config.toml
n_layer = 16
d_model = 128
n_head = 4
n_kv_head = 2
head_dim = 32
d_mlp = 512
vocab_size = 2048
activation = "tanh_gelu"
norm = "layernorm"
norm_place = "pre"
norm_eps = 1e-06
positions = "learned"
qk_norm = false
attn_scale = 0.177
bias = "all"
tie_embeddings = true
parallel_block = false
init = "normal"
init_std_qkv = 0.0159
init_std_o = 0.0159
init_std_up = 0.0159
init_std_down = 0.0159
optimizer = "muon_variant"
lr = 0.00718
lr_mult_down = 1.5
beta1 = 0.9
lr_head = 0.00543
grad_clip = 0.5
warmup_steps = 200
schedule = "wsd"
decay_fraction = 1.0
decay_shape = "linear"
final_lr_fraction = 0.0
batch_tokens = [8192, 16384]
seq_len = 512
doc_mask = true
train_tokens = 116700000
steps = 10044
dataset = "wikipedia_en"
Each number is 128 + 24 x the weight over its row's rms, rounded and kept within 0 to 255. Layers, rows and columns count from 0. The size above them is the row's rms in percent of the matrix's.

# layer 10 MLP up, 512x128, rms 0.0941, rows 315-341, columns 0-127
size [106 101 104  99 113 103 100 107 104  96  97  94 104  96  98 115  89 109  94 103 112  99 101  94  99  97  98]
[[175  58 105 126 125 157 117 121 130 143  95 121 161 101 165 154 150 142 138 102 138 128 159 105 132 100  94 147 126 101 119 105  96 157 124 139 119 109 120 127 144 152 142  86 138 178 152 164 115 136 140 188  75 134 110 149 155 147  79 118 129 122 123 119 110 129 124 138 128 126 134 114 122 146 142 116  65 154 156 137  94 145 113 148 151 105 158  95 141  86 133 133 110 137 125 179 114 119 156 150 168 118 131 115  83 149 107 166 137 121  97  83 136 144  99 161 105 131 115 135 131 142 140 122 102 129 132 121]
 [114 141 195 107 125 143 126 169 130 127 147 113 123 135 114 139 132 114 117 117 157 150 103 107 150 114 111  95 129 114  98 145  85 130 130 100 115  95 103 142 135 131 122  89 160 139 124 103 110 142 141 120 153 135 120 115 110  98 169  83 197 125 119 127 132 126 139 128 106 111 129  88 110 129  99 113 122 137 121 137 192  99 150 155  96 124  92 190 109 148 112 120  98 136 129 148 125 141 144 138 117 118 125 168 154 135  88 121 161  89  94 141 106 133 168 128 105 182 150 104 177 118 116 126 172 135 129 157]
 [138 117 124  88 109 140 152 107 153 187 141 127  90 127 129  70 184 158  89 135 120 131 107 127 134 133 117 142 141 143 146 138 142  85 111  79 117 124  63 137 122 110 151 122 137 116 153 129 103 135 145  92 127 111 121  99 116 177 107 139 121 125 101 155 147  85 132 104 151 137 146 122 124 127 125 176 142 130 100 129 128 109 154 121 134  97 142 162  91 164 116  83 118 173  96 122 111  95 149 135 129 121 125 122 109 154 138 128 138 140 141 156 140 157  92 123 117 179 142 120 132 143 148 151 181 120  76 123]
 [ 80 127 114  96 151 129 111 131 172  84 136 136 135 176 117  89  76 115 105 121 123 150 117 152 149 169 132 110 124 145  72 169 179 122 145  95 118 109 120 116 134 120  93 169 137 140 148 113 123 140  83  79 113 106 109 140 147 142 103 174 136 119 119 155 115 104 112 134 133 124 116 135 183 148 101 162 121 135 103 105 156 111 124 132 125  95 109 108 109 137 145 143 165 108 105 180 103 114 121 114 139  75 142 158 134 134 130 140 157 129 140 150 113 175 138 107 122 130 148 142 119 141 121 119 127 155  99 163]
 [ 95  83 101 152 168 119 127 147 122  87  98 177 144 158 155 149 129 120 139 117 137 123 107 164 117 149 159 160 126 146 126 124 134 163 164 147 113 124 172 138 140 123 136 156  98 149 130 102 138 194 143 147 151 127 117 118 130  98  74 126 121  91 105 138 133  71 125 112 120 116  96 112 115 148 157 166 112 129 138 104 135 134 139 181 141 135  91 110 173 132 141 104 137 139 114 147 143 111 100 125 156  96 105 140 149  94 103 127  83 100 138 117 172 122 141  97  91  88 114 116 138 122 155 132 102 115 149 127]
 [115 116 142 117 138 157 149 105  84 116 111 115 133 135 151 137 140 149 140 134 143 162 152 129 100 162 176 100 115 160  95 142 136 110 115 105 128 142 155 172 118 110  86 171 125 155 185 170 174 122 148 147 153 115 124  88 139  93 107 135 136 146 146 111 123 114 132 118 122  95 133 152 137 144 152 158  96 139 114  68 141 116 107 120 143 138 124 150 127  95 122 103 118 128 158 130 131 117 119  78 131 104 160 106  94 125 139 128 136 153 161  78 116  95  78 103  99 114  96 153 126 123 146 128 144 177  80 118]
 [145 127 164 113 148 126 113 130 108 124  98 108 102 169 134 152 129 116 126 132 153 152 104 119 122  63 115 104 135 104  99 166 129  93  97  98 115 175 157 120 124 112 100 125  97 129 136 144 104 139 102 179 146 148 151 125 167 121 166 130  82 165 152 114 144 140  94 117 134 118  99 149 119 113  66 133 172 126 144 119 155 118 136  96 162 133 121 121  94 129 121 126 128 120 105 159 104 154 138  95 123 195 108 132 124 137 143 155 169 127 121 126 137 148 117 178 128 101 132 148  86 141 149 156 133 145  88 114]
 [137 116 111  95 148 141 113 122 127 143  47 180 148  82 119 174 127 128 138 145 111 177 115 125 114  91 104 130  98 109 115 156 146 141 138 128 109 110 161 117 154 138 138 106 140 113  92 159 153 112  79 120 129 148 120 133  94 151 154 124 114 154  95 161 105 137 170  96 123 136 140 133 132 133 138 124 100 139 124 136 182 148 147  77  99 125 138 146 145 159 126 138 170 136 126 153 151 105 109 106 137 108 158 136 106 144 130 101 124  72 143 130  87 106 103 105 134  88 164 139 168 141 137 101 134 122 147 128]
 [149 120 132 112 171  74 115 150 126 136 155 132 144  78 133 130 159 104  73 142 146 141 122 116 118 176 109 161 124 102 128 142 148 156 123 154 118 113  83 144 142 161 132 104 132 108 164 172 131  90 124 102 136 126 150  88 168 182 141 105 180 107 121 121  97 166 123 125 137 119 106 140 132 147  82 103 151 135 130  82 102  78 122  98 113 130 115 128 128 127 105 103 100 151 128 101 162 157 114 117 123 128 105 150 126 129 161 124 123  98 126 129  99 149 165 130 103 147 143 119 124  95 149 170 128 107 153 146]
 [ 98  89 117  91 139 153  95 112  60 151 139 131 165 143 141 136 136 147 159 142 174 132 118 145 159 152  75 149 132 138  97 151 126 140 126 146 124 120 152 131 120 132 112 135 155 147 165 117 125 132 131 131 110 116 151 136 125 111 153 123 112 134 171  88 103  95 137 138 122 128 103 115  88 108 111 151 146 113 142 135 112 116 169  63 138 165 172 125 110 118 113 146  86 137 145 130 164 180  99 111 134 143 115 119 109 116 138  88  99 112 136 111 160 139 169 118 149 121 120  98 146 100 168 168  99 114  97  97]
 [ 92 176 116 166 135 160 110 121 102 135 114 159 110 110 163  82 168 139 115 130 147  76 131 127 112 131 108 152  97 138 137 146 135  86 155  92 127 114 144 149 101  98 156 131  99 129 179  90 127 120 116 129 135 144 138 157 154 127 125 167  72 108 160 154 135  98 141 168  88 155 149 112  99 118 155 142 138 178 142 100 159 124 164 110 129 145 128  83 140 127 168 117 104 109 146 145  93 137 119 158 116 108 100 119 126 161 137  70 144  95 126 154 124 150 142 108 129 109 144 131 118 134 117 116 129 135 107 113]
 [177 109 126 166 160 108 169 113 147 126 171  93 163 159 160 126 114 155 108 143  87 137 147 139 129 132  84 143 129 134 143  92 127 125 176 107 115 160 104 142 118 156 107 134 125 110 106 145 138 169 114 110 119 158 121  69 139 128 102 144 108 112 124 123 131 120 115  72 160 117 138 122 132 149  64 143 142 143 151 129 146 115 131 120 120  96  87 147 134 110 128 165 153 152  65 147 125 130 143  91 119 124  99 122 128 186 117 130 163 109  99 166  99 133 103 138 114 136 126 135 114 148 111  93 106 129 114 148]
 [111 116  98 106 117 150  79 162 133 119 130 148 130 169  99 128 145 144 115 162 116 107 134 156 145 111  85 127 165 108  88 133 139 112 122 125 118 135 194 119 136 124  93 116 151 151 116 109 131 114 112 138 158  88 124 104 114 120 132 122 145 115 121 108  86 130 116 116 174 127 147 160 138 152 111 156 138 116 106 139  80 126 159 147 162 146 131 127 120  86 116 114  80  91  88 182 152 180 131 161 124 120 161 121 145 135 128 172 147 145 120 160 137 123 111  85 118 159  84 103 145 110 169 145 102 144 133 129]
 [138 160 114 101 132  75 132 134 145  94 181 128 110 163 125 125 116 142 127 147 126 151 166 147 100 122 139 104 107 118 139 102 162 107 140 116 152 116 126 114 113 152 122 135 170 171 125  83 111  93  99 154 111 184 115 129 141 126 129 111 151 132 134 133 104 150 138 107 138  87 149 114 157 141 178 121 149 169 102 114 155 137 138 116 109 145 110 187 167 149  80 127 125  87 122  87 160 118 102 121 121  97 139 151 191 129 139 135 110 122  84 139 100 143 141 108 110 111 132 134  83 132 124 130  89 141 124 138]
 [131  79 123 138 146 121 152  88 140 106 130 134 121 148 111 118 106 171 164 124 118 115 145 127 104 104 160  91 128 107 132  97 146 105 157 114 101 106 109 148 133 121 114  89  91 150  88 122 128 114  96 141 107 148 159 141 117 121 155 111 174 103 166 149 158 150 135 137 141 106 174 105  93 135 127 137 146 116 102 135 155  94 120 113 113 139 153 149 130 110 149  91 126 142 154 141 203 106  79 140 162 111 148  86 155 124 178 117 114 106 185 120 120 156 145  95 124 156 145 112 134 116 111 135 150 126 159 106]
 [134 131 148  90 158 104 121 146 139 106 130 108 128 112  85 127 141 137 110 118 112 106 102 126  96 149  76 167 138  92 115 192 127 130  67 118  84 169 145 157 151 107 120 135 128 121 149 123 165  95 183  97 144 129 120 142 159 110 130 157 133  86  98 132 122 111 115  95 153 148 133 148 137 117 126 122 167 134 136 134  92 112 125 135 113  92 149  65 113 130 163 121 164 129 114 113 153 146 159 103 142 126 117 121 140 138 121  99 139 120 115 140 122 127 135 157 119 108 147 213 160 130 117 142 147 115 124 148]
 [110 136 168 145 131 118 125 118  92 117 119 175 118 121 126  84 163 128 153 153 125 109 131  91 113 128 123 135  93 121 144  94 126 137 144  67 145 114 121 132 123 100 114 121 141 145 117 157 117 133 123 155 119 114 182 158  78 127 105 103 115 127 141 148 105 157 143 114 108 108  87 192 141 143 110 158 118 131 152 126 122  97  93 128 112 160 142 111 137 115 140 181 124 178  98 139 116 109 199 153 137 122  98 165 139 141 120  98 140 154  76 135 131  99 152 119 140  97 124 158 134 133 146 129 118  87 132 155]
 [109 130 106 117 134 169 111 156 131 153 112 125 128 144 103 116 108 177 100 144  93 141 133 141  83 133 114 127  90  86  91 138 163  85 111 105 157 133 127 128 108 120 155  99  86 154 124 147 129 120 106 173 141 113 139 103 164 142 141 124 141 112 132 101 149 147  97 112 189 147  86 146  98 151 123 142 146 130 147 109 146 100 140 134 124  99  64 144 154 111 127 131 143 119 178 156 133 130  90 121 158 152  98 117 129  82 147 152 149 134 124 123 152 185 136 130  91 117 136 142  97 143 136 127 136  84 161 137]
 [ 97 155 143 122 136 131 131 137 137 146 140 123 119 121 146 159 126 148 141 125 130  88 120 102 121 117 175 100 101 139  61 134  73 184 128 116 112 147 152 188 109 125 109  88  99 126 155 129 110 139 158 133 135  90  69 125 108 126 141 141 103 150 134 155 123 119 117 114 110 101  85 120 195 132  93 111 117 131  99 135 138 121 107 177 173 139 126 133 154 168 117 107 124 140 154 105 152 141 122 111 147 134 134 113 148 152 139 100 153 102 127 106 102 126 107 117 128 170 142 129 176 150 103 123 110 134  85 117]
 [110 122 155  99 113 160 103 150  91 100 156 118 154 106 139  87 117 158 167  94 159 116 110 129 120  99 158  91  75  80 143 116  94 185 160 114 123 112 128 124 162 134 146 145 106 131  93 183 126 138 152 102 161 117 151 131  99 122 146 159 145 123 172 120 121 123 145 149 148 121 134 129 160 117 127 132 123 130 129 132  96 150 127 144  93 154 112 138 139  92  99 157 101 160 122 117 124 135 165  86 143 123 153 131  96 101  94 143 145 126 107 141  77 145 169 113 121 107 174 134 114 108 113 132  91 136 149 135]
 [114 127 117 130  99 140 174 159  93 144 181 139  85 136 147 113 134 121 148 127 153 171 130 114 139 172  88 151 125 129 132 136  98  70 143 156  94 115 121 153 166 144 132 188  92 117 178 105 132 128 123 132 108 133 147 153 150 127 129 115 107  93 133 108 124 136 113  84 148 134 112 102 126  57 109 107 123 157 149 134 147 136 107  75 106 105 112  99 131 175 130 133 155  93 138 143 150 135 143 139 117 154 134  99 106 133 133 139  95 128 119 107 121 122 154 144 140 179 103 101 103 145 146 153 130 141 106 112]
 [111  71 179 140 131 131 102 114 133 145 104  77 138 132 177  86 111 131 172 121 133 156 121 149 135 107 139 105 107  70 122 137 107 101 153  88 108 113 118 175 110 161 121 162 121  92 126 119 121 100 147 113 103 119 127  94 143 104 137 124 106 111 126 142 136 145 131 145 156 135 111  79 159 110 154 142 145 126 116 149 111 172  99  95 141 128 133 147 156 126 135 116 139 144 118 113 145 171 144 165 129 180 141 119 123 140 153 150  99 119 122 160 144 153  89 185  85 102 145 120 112  95 102 129 147 127 145 123]
 [141 111 128  99 118 145 111 102 120 160 117 119 142 128  96 151 180  82 131 117  60 147 155 145 127 105 157  99 141 111 166  97 152 148 136 139  78 118 162  97 129 127 134 176 181 145 124 116 109  95 149  91 149 115 174 126 129 136 126 113 140 154 110 110 118 135 116 122 176  71 115 112 143 134 132 106  99 125 108 159 128 125 181 125 113 144 141 127 111 128 149 112 116 122 137 149 112 126  94 141 179 151  82 102 126 135 123 126 175 126 145 121 175 128 114 111  83 101 142 166 121 125 116 117 153 124 122 125]
 [128 135 175 127 139 115 140 135 144 100 126 122 131 123 163 150 133 154 183 107 153 117 100 161 117 153  80 122 159  79 141 132 123 129 131 109 115 159 127 113 137 123 125 143  87 154 100 112 137 137 110  88 162  93 142 137 101  93  84  98 182 184 124 163  85  99 123 155 100 129 115 118 143 197 128 180 121 116 133 154 119 115 139 165 147 126  98  91 136 153 115  98 145 111 130 120  96 153 145  93 118 118 147 119 122 142 135 121 118 162 123 114 110 131 133 162 128 112 107 133 153 125  82 125  99 116 148 153]
 [143 111 112 110 180 107 125 148 123 174 148 115 141  75 114 112 124 103 159 142 174 129 162 161 165 158 115 146 142 109  97  99 116 173 150 105 139 139 129 114 185 145 115 129 127 124 185 167 101 100 130 126 184 120 145 121 125 121 133 119 174 110 128 111 118 104 135 116 138 148 134 107 127 112 163 129 162 123 136 142 119 118  68 130 124 193 127 106 116 132 126  86 134 149 113 157 141 122  89  94 123 104 102 125 113 108 145 142 103 148 124 127 120 133 104 116  93  90 111 140 124 154 122 115  92  90 100 138]
 [138 129 112 117  63  90 151  84 134  83 135 111 132 108  79 132 121 155 110 138 102 166 111 138 166 174 143 115 103 153 152 125 158 155  96 161 130 133 100  94 158 174  45 154 112 158 120 161 104  89 118 134 109 155 133 129 134 125  91 127 128 132 112 128 144 116 131 136 153 116 110 147  96 135 104 155 143 135 135 136 125 130 139 145 131 142 140 123 140 165 147 112 130 132 117 176 140  86 131 121 130 121 110 118  94 130 129 157  85 144 152  90 149 129 125 122 167 144 127 147 165 144 170 121 102 112 110  96]
 [111 155  93 119 117 144 115 107  81 136 125 107 132 112  69 140  81  91 124 116 158 138 128 114 127  99 134 159 149 145 156 151 125 122 136 164  77 144 118 155 131 104 134  88 156 105 131 168 101  96 138 160 125 143 167 117 145 112 132 128 132 119 134 136 132 102 124 172 110 133 161 127 123 107 180 142 123 111 130 162  88 114 103 132 132 103 134 139 163 137 127 125 121 141 166 152 120 143 115 116 155 124  94 124 148 154 105 111 123 137 100 133 118  79 215  96 108 163 163 132 152 137 137 128 101 149 156  86]]
# layer 10 MLP down (transposed), 512x128, rms 0.0341, rows 315-341, columns 0-127
size [107  96 104  95 119  95  99 116 107 102 100  88 103  96  86 104  94 115 105 114 114  91 102 102  99  93  98]
[[112  80 100  81 114 181 157  92  93 116  77 136 161 150 129 164 116 124 114 107 141 117 157 102 156 167  95 157 122 146 125 172 121 122 103 112 117 118 125 165 108 169 166 108 147 133 166 139 111 146 153 116 139 118 108 131 150 133 127 157 121 151 113 147  89 116 107 101 183 141 151 136 186 117 162  95 124  80 125 131 106 120 139 140 125 137 121 107 131 122 149 142 117 100 112 127 112  97 105  80 130 126 160 112 106 127 121 140 146 151 113 168 145 103 110 119 145 170 142 118 106 166 141 121 158 133 105 113]
 [134 145 113 148 118 146 108 106 111 155 136 111  97 173 158  92  93 124 133 120 104 101 106 144  97 143 149 136 150 157 118 118 117 131 138 153 137 156 145  79 134 106 180 149 114 129 117 133 142 123 124 165 135 128 126 176 129 128 139 196 145 149 181 111 141 153 150 126 119 129  90 144 108 175  97 114 112 142 113 154 111 159 119 128 165 156 117  76 150  98  99 117 135 117 157 107  76 121 110 122 131 127 111 133 143 107 119 113 106 129 112 108 119 131 146 128  99  45 133 145 139 133 151 110  86 169 115 152]
 [116  66 112 146 117 152 115 101 105 124 153 124 173  58 175 151  94 104 119 147 105 125 135 138 104 103 147 123 122 117  99 103 123 120 174 143 117 122 170 107 121 117 137 117 135 137 171 141 131  98 105 148 108 132 129 144 121 124 172 106 132 172 162 160 128 178 119 175 114  81 162 118 122 121 134 118 125 119 131 119 145 126  87  88 117  95 117 133 136  75 110 104 119 116 131 139 136 145 130 131 126 151 128 145  74 125 162 124 158 127  94 116 140 146 144 118 179  93 124 131 165 143 162 161 129 121 141 126]
 [ 66  81  89 153 116 148 132 130 110 123 119 127 154 104  78 109 149 130 182  71 148 156 130 126 135 111 125 145 128  68 114 144 132 117 154 102 107 188  87 135 125 143 118 153 120 112 107 118 141 143 115 128 147 128 127 130 102 127 133 107 151  95 129 124 173 130 133 125 131 103 141 114 159 147 118 141 109  86 134 141 125 134 113 141 176 112 110 163 119 100 128 148 138  88 130 179 183 134 127 183 122 131 106 143 119 123 131 105 117 139 149 161 138  91 117 129 167 147 148 116 152  90 155 142 122 130  86 138]
 [130 131 116 154  98 128  98 131 138 107 150  93  95 138 112 180 133 101  66 106 111 131 116 107 135 110 126 162  78 144 129 106 118 123 130 159 146 128  97 123  98 133 147 122 139 124 109 109 105 173 125 142 121 165 136 137 127 116 104  65 112 163 131 126 156 128 105 140 139 117 131  99 144 129 114 147 150 111 116 158 167 171  78 133 143 112 133 133 150 175 147 105 177 148 105 118 106 125  84 152 123 154 115 136 149 149 140  95 152 173 132 140 131 121 166 140  92 143 149 166 187 123 118 147 109 103  92 142]
 [110 155 136 110 110 139 147 176 134 138 174 123 155  80 108 146 111  99 144 182 103 125 104 122 105 142 108 143 155  88 105  98  80 114 148  87 131 188  67  97 126 111 145 149 126 132 165 129 145 137 126 126 118 126 145 146 137 172 148 142 130 143  96 126 114 134 117 111  99 128  83 131 105 126 109 132 149 148 120 136 177 120 117 107 118 158 114 168 141 143 124 128  90 131 131 130 122 131 140 126 132 141 135 129 137 102 147 175 112  84  98 145  82 118 142 141  97 121 126 160 122 171  89 151  97  95  93 143]
 [130  95  70 147 111 104 131 136 164 125 109 135 138 122 151 155 110 139 136 105  85 109 177 121 172 140 125 107 115 156 150 113 135 138 146 171 147 109  88 133 135 137 161 128 165 135 104  97 155 138 124 140 122 102 112 123  95 130  93 150 178 109  85 115 114 114 182 120 151 117 118 100  83 142 177 163  91 121 129 179 129 137 142 110 128 136 118 103 146 173 131 125 122 146 130 157 121  84 105 171 117  93  94 121 154 129 136 158 125 126 153 117 123 144 145 129 132 137 126 118 179 106  76 113 105 123 132 133]
 [128 157 122 152 141 123 119  84 139 124 141 101 123 149 113 113 121 158 145 131 131  95 140 131 162 110 145 133  98 120 139 127 116 121 114 113 144 172  97  98 111  97 141 109 150 127 133 145 173 157 147 136 167 119 179 144 157 113 107 138 115 142 135 112 135 127 100 191 128 103 111  79 132  76 123 160 128  97 143 103 140 143 133 140 150 151 116 142 142 118 138 141  90 118 113 106  78 133 127 136 119 111  49 150 123 145 112 130  79 108  95 107 149 162 170 173 127 177 138 100 131 159 116 122 141 170 105 127]
 [120 146 160 111  84 120 140 107 167  91 115 164 116 127 120 109 103 131  99 184 117 135 122 165  71 119 119 127 153 144 165 149 107 131 131 104 115 178 117 116 142 114 146 154 153 157 133 114 104 105 114 132 148 101 130 102  78  92 126 105 108 148 146 152 180 130 145 147 113 119 122 115 113 155 108 144 139 115 123 140 138 123 148 149 127 169 126 134 114 131 138 103 197  92 109 125 110 109 117 132 146 116 122 135 142 117  98 152 124 229 107 148 127  86  88 143 122 149  94 116 121 131 122 129 125 115 146 131]
 [100 155 111 106 135 126 151 128 110 108 113 103 120 147 141 169 129 129 170 150 169 142 141 112 120 172 119 138 128  72 137 126 129 125 128  97 171 162 110 128 125 158 112 107  69 122 117 154 109 130 110 115 120  79 117 198 124 148 125 110 103 133 124 141 126  86 178 153 155 122 154 126 146 123 141 114 184  79 152 166 128 122 118 105  90 132 124 122 106 110 110 141 114 121 117 167 134 149  94 117  88 122 141 134 125 106 102 134 163 135 132 113 113 115 118 118 155 140 109 170 119 192 112  85 108 115 129 139]
 [122 116 120 118 119 136 125 174 114  82 138 135 126 153 104 148 103 167 144 102 129 169 111 137 144 169 139 103 152  74 114  72 104 114 114 128 175 137 149 107 161 150 161 101  78 146  96 127 127 105 176 139 132 124 121  86 127 115 155 136 138 128 122 126 108 105 141 119 132  94 143 144 131 128 119 141 173 116 103 154  71 108  68 147 152  96 136 153 128 119 106 123 147 109 136 153 136 171  95 142 133 143 140 140 113 120 125 164 121 147 118 113 196 137 149 124 152 115 134 169 114 143 106 108  97 125 101 115]
 [ 82 150 119 164  99  95 163 198  97  90 175 129 146 115 124 126  96 152 152 148 137 132 114 120 117  94 147 144 149  98  94  90 138  92 109 102 147 176 152 107 104 109 137 108 119 163 135 145 151 137 123 130 116 101 115 116 155 161 124 112 140 157 119 141 109  93 109 155 143 132 112 161 133 109 120 150  94  93 120 141 140 103 151 141  93 137 136 176 113 167 134 103 122 128 135 159 148  76 100 127 129 108 162 120 156  69 127 130 132 132 140  97 116 136 141 134 154  96 142 155 125 150 121 130 137 119 167  97]
 [125 129 124 135  98 118 127 116 116  98 126 121 177 148 139 136 140 127 114 152  89 123 113 168 131 145 141 128 122 107  91 152  94 153 175 154 124 142 112 135  85 118  96 131  99 143 149 113 139 115 158 117 178 134 136 137 111 120 144 117 131 126  74 106 118 111 125 156 185 119 144 153  99 136 148  82 113 120  99 113 131 102 140 116 116 134 145 126 139  88 120 151  94  98 172  91 194 123 119 190 103 149 125 109 107 117 161 133 167 138 137 142 130 148 149 147 187 122 120 122  88 147  97 139 106 113 109  87]
 [105  98 128 104 147 175 180  99  88  99 146 115 156 116 151  95 112 114 150 120 122 122 124 107  91 128 159 119 148 129 189 135 145 107 106 127  93 137 144 122  97 142 105 104 143 135 148 133 135 143 175 122 123 106 111 146 146 106 113 154 155 129 132 130 127 104 143 166 114 100 144 108 169 122 107 165 116  78 140 149 160 126 137 152 124 109 134 113  87 159 176 143 180 120 145 176 110 104 127 147 176 115 136 130 151 127 136 138 100 127 139 111 110  77 111 107 129 131 125  84 122 159 173 109 124  98 134 157]
 [123 107 128 117 124 141 116 138 121 121 136 183 131 116 137 143 104 143  80  82 139 164 184 144 120 144 112 119 121 162 130 195 122 105  79 101 129 121 104 120 172 126 158 139 157 104 143 120 102 130 165 147 146 102 117 151 160 153  92 141  92 134 103  83 141 123 101 106  85 171 121 111 123 129 113 126 129 167 150 128  97 135 117 110 126  95  74 124 150 145 152 141 124 104 109 130 112 100 151 104 124 138  99 141 118 104 126 163 103  90 114 124 115 152 137 122 119 100 157 116 146 130 113  88 133 164 182 145]
 [144 110 133 117 103 164 120 102 138 158 131 129  76 125  79 123 170  85  93 142 115 121 122 126 134 103 135 176 135 159 103 139 126 127 132 114 111  86 127 129 134 102 146 116 125 141 145 138 169 136 122 126 140 129  94 153 160 135 101 190 135 120 107  98 151 137 133 119 130 145  97 119 113 147 123 155 146 112 146  65 151 152 169  97 106 149  63  90 150 154 138 119 184 122 127 126 147 142 101  95 146 132 130 176 139 144 128 107 113 114  95 145 101 108 130 151  97 116 109 111 162 113 141 127 158 143  86 148]
 [100 121 136 117  71 115 142 121 173 141  93  94 159 127  73 107 106  63 126 134 128 100 135 180 104 104 116  76 117 150 181 132 152 144  98 173 132 163 136 124 153 120 129 152 141 132 162 123 104 104  95 152 102  92 120  98 158 120 134 159 137 121 188 118 124 135 135 141 122 109 151 113 125 101 128 126 166 138 109 172 155 120 126 114 127  78 138 116 103 133 120 113 136 145 132 154 118 131 133 154 147 123 151 120 136 123 146 120 131  91 151 103 104 161 145 148 127 126 108 143 142 108 132 125 143 183 153  98]
 [ 93  91 109  78  88 134 146 145 153 167 130 133 152 121 148  92 109 112  97  94 166 124 143 117 191 126 118 107 135 114 148 157 133 115  85 157 124 107 129 156 153 167 141 121 126 146 116 122 102 145 135  87 134 143 125 154 115 153 112 136 158 155 122  82 112 123 125 100 165 115 130 135  94 155 115 142 140  82 144 141 121 119 128 202 123 100  99 141 130 141 137 133 152 130 126 128 140 101 170 118  89 106 141 149 170 136 123 106 145 106 135 105 136 121 138 119 156  87 182  86 152 111 104 107 102 132 141 114]
 [164 137  91 141 123 118 109 122 105 134 119  75 133 160 116 159 130 130 146  83 125 110  79 149  75 134 142 175 156 116 113 161 158  92 162 127 185 137 133  97  99 155 140 120 131 155 122 129 106 140 131 122 136 153 102 105 115 137 152 129 172  87  88 137 113 146 120 129 134 112 140 168 125 101 153 132 103  89 139 132 148 130 153 139 119 151 147 121 111 117 142 102 101 106 169  93 136 140 114 154  77 135 154 102 117 132 121 129 112 170 114 162 176 131 161  76 125 143 131 158 110 128 114 114 102 143 127 164]
 [133  83 116 188 107 150  81 152 139 125 124  84 150 105 187 148  96 145 128 143 133 121 161  98 120  58 160 153 103 154 134 111 120 144 117 112 126 168 113  96 134  97 135 163 157 127  94 120 111 125 110 147 158  96 129  91  99 144 147 114  99 124 122 123 140 108 118 163 109 140 112 113 119 125 165 107 150 112 122 153 143 116 138 113  99 128 143 171 109 123  74 145 137 116 108 139 112 147 139 174  78 126 114 135 123 132 140 130 108 162 105 173 112 135  98 133  99 133 123 144 156 136 146 125 176 136 135 157]
 [156 132 151 142  89 146 121 107 124 121 185  96 132 145 131 147 130 192  88 146 170 120 124 101 119 107 123 156 109 115 120  75 132 144 106 113 109  99 112 123 122 129 139 139 126 120 150 109 137 140 122 117  85 156 137 149 115  97 135  43 151 154 143 111  77 147 143 111 122 108 122 107 144 113  98 133 146 148 107 155 133 129 130 154 125 137 136  92 140 121 164 143 108 140 158 136 162 140  77 128 146 137 110 123  89 177 101 148 157 153 137 101 112 123 109 115 102 173 145 150 146  82 120 167 121 144 141 144]
 [114 135  98 130  98 150 136 127 101 112 108 163 152 123 131 127 126 138  82 143 173 134 156 127 132 154 117 156 105  98 130 129 121 126 110 171  96  89 101 145 116  94 107 136 148 143  97 156 152 119 111 140 153 159  65 135 164 133 125 156 140 118 159 148 128  92 110  92 111 110 110 100 142 150 150 147 144 129 102 114 109 126 125 150 155 131  83  91 117 119 139 161 105 125 133 159 176 166 139 102 157 141  95 104 121 135 120 153 133 153 108 131 115  89 157 135 140 145  72 106 131  93 129 143 200 160 147 132]
 [157 150 168 134 117 112 123  98 153  52 157 136 138 138 144 138 104 135 156 140 129 163  72 126 114 171  86 127 114  93 155 103 141 116 140 144 158 128 131 122  93 184 140  93  90 113 151 139 104 145 132 117 124 135 130 149 149 104 122 155 146 130 114 145 113 126 118 116  85 117 136 129 138  99 136 109 121 116 131 153 132 155 146 110 148 120 125 148 173 114  92  87 104 178 139 107 107 133 140 113 116 111 132 146 167 153 188 156 102 139  95 141 116 114 148 153 151  72 113 157 149 100 118 142 128 138  92 127]
 [164  95  95 134 115 120 150 104 155 173 127 154 183 161 100 135 109 133 106 138 149 168 114  90 132 141 138 122 133 145 109 128 156 147 129 159 153  81 160  79 114 127 107  67 127 144 145 128 115  74 165 143 130 127 143 118 138 120 160 133 147 110 114 134 153 128 144 147 107 144 130 153 106 134  64 158 149 138 103  89 108 148 130 144 129  60 137 136 167 128 130 139 143 101 159 136 115 139 105 147 148 143 109 124 130 143 106 106 139  97 143 149 107  91 137 102 133 137 112  94 148 159 126 155 146 114  79 116]
 [124 142 150  97 109 134  85  90 122 108 125  86 144 153 149 147 150 168 112  91 101 111 130 139 113 130 166 150 124 156 128 132 121  92 103 154 139 116 117 105 147 136 143 111 131 176  87 100 122 128 141 114 107 182 158 153 117 105 144  87  67 166  81 110 121 141 100 149 122 144  95 135 103 152  93 141 138 146 138 147 180 101 150 144 150  94 159 152 123 136 137 134 150 174  97 166 111 150 123 133 140 129 121 111 125 150 111  88 129 118  94 163 123 104 129 141 143 175  99 134 119 107 146 157 123 138 142 100]
 [138  97 130 128 170 168 117 127 128 127 104 123 108 189 131 125 188 142 132 147 117  88 148 113 111 152 125 124 149  94 155 148 160 100 109 100 119 120 121 140 132 113 139  84 178 113 138 106 148 178  97 121 110 148  93 154 159 104  99 160 152 147 103 125 135 145 149 119 138 130 128 157 107 121 123 147 125 117 132 151 113 109 102 115  90 128 115 117 100 108 115 122 133 170 169 113 135 142 103 119 165 126 133  89 176 100 121 113 107 137 114 186 113 124 143 133 142  75 129 154 106  86 115 121 148 136  75 159]
 [145 104 134 126  94 114 137 141 133 160 131 149 160 122 153 111 121  95 123 114 126  82 130 137 121 114 176 120 113 111 133  98 137 140  86  97 107 142 142 109 180 124 154 163 117 135 157 119 143 112  71  89 114 125 110 129  90 107 116 136 105 125 160 131 139 110 155  91 141 121 123 125 102 136 142 126 111 162 140 164 189 125 123 124 168 144 155 155 128 130 132 145 135 139 116 159 164 165 127 113 153 187 151  63 147 117 143  83 112 104 159 103 131 140 133  76 120 118 120 108 181 109 112 115 118 125  96 108]]